config = dict(
    num_hidden_layers=9,
    hidden_size=256,
    num_attention_heads=2,
    num_key_value_heads=2,
    head_dim=128,
    intermediate_size=1024,
    vocab_size=512,
    hidden_act='squared_relu',
    norm='layernorm',
    norm_place='pre',
    norm_eps=1e-05,
    positions='rope',
    rope_theta=11700.0,
    rope_fraction=0.25,
    qk_norm=False,
    attn_scale=0.0884,
    bias='all',
    tie_word_embeddings=True,
    parallel_block=True,
    init='normal',
    init_std_qkv=0.0531,
    init_std_o=0.0,
    init_std_up=0.0531,
    init_std_down=0.0,
    init_mimetic=0.5,
    optimizer='soap_variant',
    learning_rate=0.00593,
    lr_mult_o=1.56,
    beta1=0.95,
    beta2=0.95,
    lr_head=0.00624,
    max_grad_norm=0.5,
    warmup_steps=200,
    schedule='wsd',
    decay_fraction=1.0,
    decay_shape='linear',
    final_lr_fraction=0.0,
    batch_tokens=32768,
    max_seq_len=512,
    doc_mask=False,
    train_tokens=136900000,
    max_steps=4178,
    dataset='wikipedia_en',
)
Each number is 500 + 50 x the weight over the matrix's rms, rounded and kept within 0 to 999. Layers, rows and columns count from 0. Numbers have three digits each.

# q: layer 3 attention query, 256x256, rms 0.131, rows 182-187, columns 0-255
# k: layer 3 attention key, 256x256, rms 0.132, rows 182-186, columns 0-255
q182:522564429538464430513453430523530517505522522496491526415522594551535570569495487560444464510497510397521465461425503555515497512516472576407595530544423510430526523551460494605526519488483526356567446537457483521480447532492579531494526518494391489513553571479459499486476487492513424571512496540473547524531466583521589504543438365403441483440535513543499462525499402606506537511513524432490597588566505490482528496457445517485584510504528440521512544562549521414572443447614471410549494510484533558498512454520462458459604515396602550494533507486521531541440481543442516460485514506530431504561564506482453531500480482481597545443456517508478470471530539488535590508443466561419525525531456488438514579503507492576532518541488470424520558569460524449532518505521545
k182:498492498518572551428431594488524632454475476446541464478445411520526552551417428524525540454479558474439540403500506528448545506438426422603414504461447487493520538434508462538424458593549455478393577527504451369495463422520457499493438479499525507551542453564518494468499533535457524419503498494617557523471440469391504542426553468522449498482454530490489527553547490515552414517513466496392455541541503430499487494485560522470438531570498506493503526518449549476479544472452522412432575408414541563446538509495508527524472487490516509554466524587494468448570493510506484534559492476565525470415519590551549522516451517500458514603613428434683421540500563541535510490526584576542399483458449553516464497503553496574565449482519508502461503435469471459473426528533546
q183:465530451414499457466457416523491481449431484507458535430445430520489576529465450453469473428480432482562532514606503444503422541560528495466460464462581551435429494505514550503542491534477505487525440463475525499523587464500499540487534378548481377566446514537506571499554526589548533482499488524503442485439508498417544562460486581510456472465474571592506607448473501457505556555345479516600453409458447482518525436459541539556474452516521490488510584509443416462506476483455489515547450420494499504448520530558389550481484515461535449597541479461607550459528515501454474562492446497521427474503498465472594499541455541546499531531445504557473563493473461381559483549578416417467459402522503570519439448556478578488561466491596545471485502496472606527490528419531449
k183:602529452469488515488482422388484518433558436432584468444491543482517503571531422471509573486588544508575488483492440495445471468501538544514470579453572506451537606543501508572482554523492468532554509524505524522508529615426522503446590557570524506445531497406477435466464570481461480533490414587469508506543488581562488442496594476462492431495406522442439537528492462568536582567469524502481496523480431519459443569528435471530521498481482621455551487490503568581599526472517470456487537577498493524402403538462442547429560569504528415438439497482519472512493480475456488487484562543553460504512488487383486520511529483425492487483550471507551533524507650492390497413489617471503558566548566488412530513512473494498420471414562521484578512505429489513548434510530535
q184:465488520430495444482531504511428465548481520475521554571505460479456507519481477566538432459507490531458534541586408501536461493601498491440506496479494563500466570533459535435524535479525472557522597561526550531556417554503591571503543540565405551471438475463591439562527408434480442461422508503458527433451554589458433572459524501491563443524495591558384388532468530479540510532505467518545602450422483434588434461509400486458441556437536460595478535511542476461508454519496479464435494516543555448576516534480420520539499505558469494554496515444516412552464585561489474493550499480495448431438516532521522543538416504481537518557488556492449484444458524576451535466437462514475498543509572466473504566497483509540476425490509535495517423463510569500544430518508470
k184:461534480461535545545446436446555534466482502447470435455561473482489424426504667529438528514465533515470565462539509450439474534541482481511446415476477569525512605507505450562489448449512471490436479540559488495525590451549513500588446438552522498535476489510515549498494600542453503455527459466481471528513424496494449555452510417527541519562477517551558546528466589555445446549478495476366492532435485534523558494598461486448534467522473564464500437481546491505555503504474448524468503521488379515501485566616573541521505455525569503498448445467488554413573506547475522523448443590455624540501430425519434556460550493484487509422474480455507481512490503454510471479537550452586572427554600431476506475518480473402513529495448459479435469528570425578559496452500462
q185:477476479510487511553484553510593507526483535516545547438496546532418524532589408434526520421531446489493517477503528622487428555454536530478493490514550463465555497499554472360508495443407632464657491407505589457498542483492510469447513514523584469549596497448519508478445526491542521552449577384473509554519559432464545553419460588557549523559393488527528473477500504467518494548492494476437554489497533469497475418497391524520532526458501592466514495510527413469505513562419480403440523544484482421465424511492446508446399460516472545518445490423514494559484513571482412528474556597549522482430483479584465561505550575420473524462505533493452492469537454549495581532482505461519578556559489445508484560523518643601534571519451585517575506416544485576569525541513490
k185:523565427535558537445544419547509412508509484456564506520423520448541510489437474504562518491359458569478419508518469433494458496489419447514441520477526481588552538476430402594554524436471510520404509447409479521444534472493680520512576591486487499427481478477522526537398477514614508457612472510536498586543504490501568471500561479495510460485552580465454493502509542477466531528482485518518540599559488539526522567482514514465502522546521442484480528476463465578516473493466533465593516461517397625558518548473531492506545387472511409481505545498463474417565554486482564468470439566441488553542469449443492554580496477470525397486530503466491526524499525548489383506483446461493471519494460513468507465462476448457501592478424520517507488445462458567550485422565495
q186:475485545494491539479521580450525443576471524519442491542557491519469522446534534609506458525528552558463470577508497479574566511435547426555513527391521520539475495502501520464502477520528601551537459495482529493496463605526464517529474484566475443477375467467429468493563522517462414370512484457470419540502511557530531568431560536511465558547572457485552503497525569525461485485500493498405573566437548443512530538520531483477548448487607461492541501487441444452467489505547476443413455483472549551566496490442527490512546514530495538567455470508505501470430436537515539406423446477489531445428547463462550499517567424442543430460451453546463526531556448512467524502512492571591422508505473457473429519487553463466471589536519507549482480538477544548496502447521477
k186:481458468525447480527534527540511492452524525551444480486506475489475518528519501513613513517476514559512573504460551464565414433540447494453583529561449457522446521532529470501422476560567482535512468489491515456510399448443518480534509493608462593497493486533458529507549499536499489491538503478579471526583485425421474474489527462532448486455526503533490524522536543460486498581486500506555433403483509499453488444578457500559556547504455460425505463570526475559506479494569465546436481480483505475440557458565332545524478521511504524501546554518537569533484446540452429577492531536589465489593490488444504498397529459521503489471584484470469538463511455500485504549497511445492415547534532442489525505520505559562527489449482475493512463504582523500513388543484488
q187:363509485648445505420574480545497413522550504474439500477475504459601613487432451390499554407489516529446528536475550447477547488535541541524494436487515479536533449549465553537479483490458525497582556537450498572388462566499449485599493600531483482459521606491418457475527470457584459483595521519494460462479474520485516447473521550474492549502413433571513518489497447533482567494501513458532483564520547525511530497461616450488454491426534465492427489449547506509548481530491462376531500462462502507409562542523581522549508591469494429621500506430507451481524438541470408457521474502497546509536436475575451575448431457515454553569486530489449447499476537587477489486439536551433561531461526463543524459527484509550452547362536561492450472518512539544517517508487509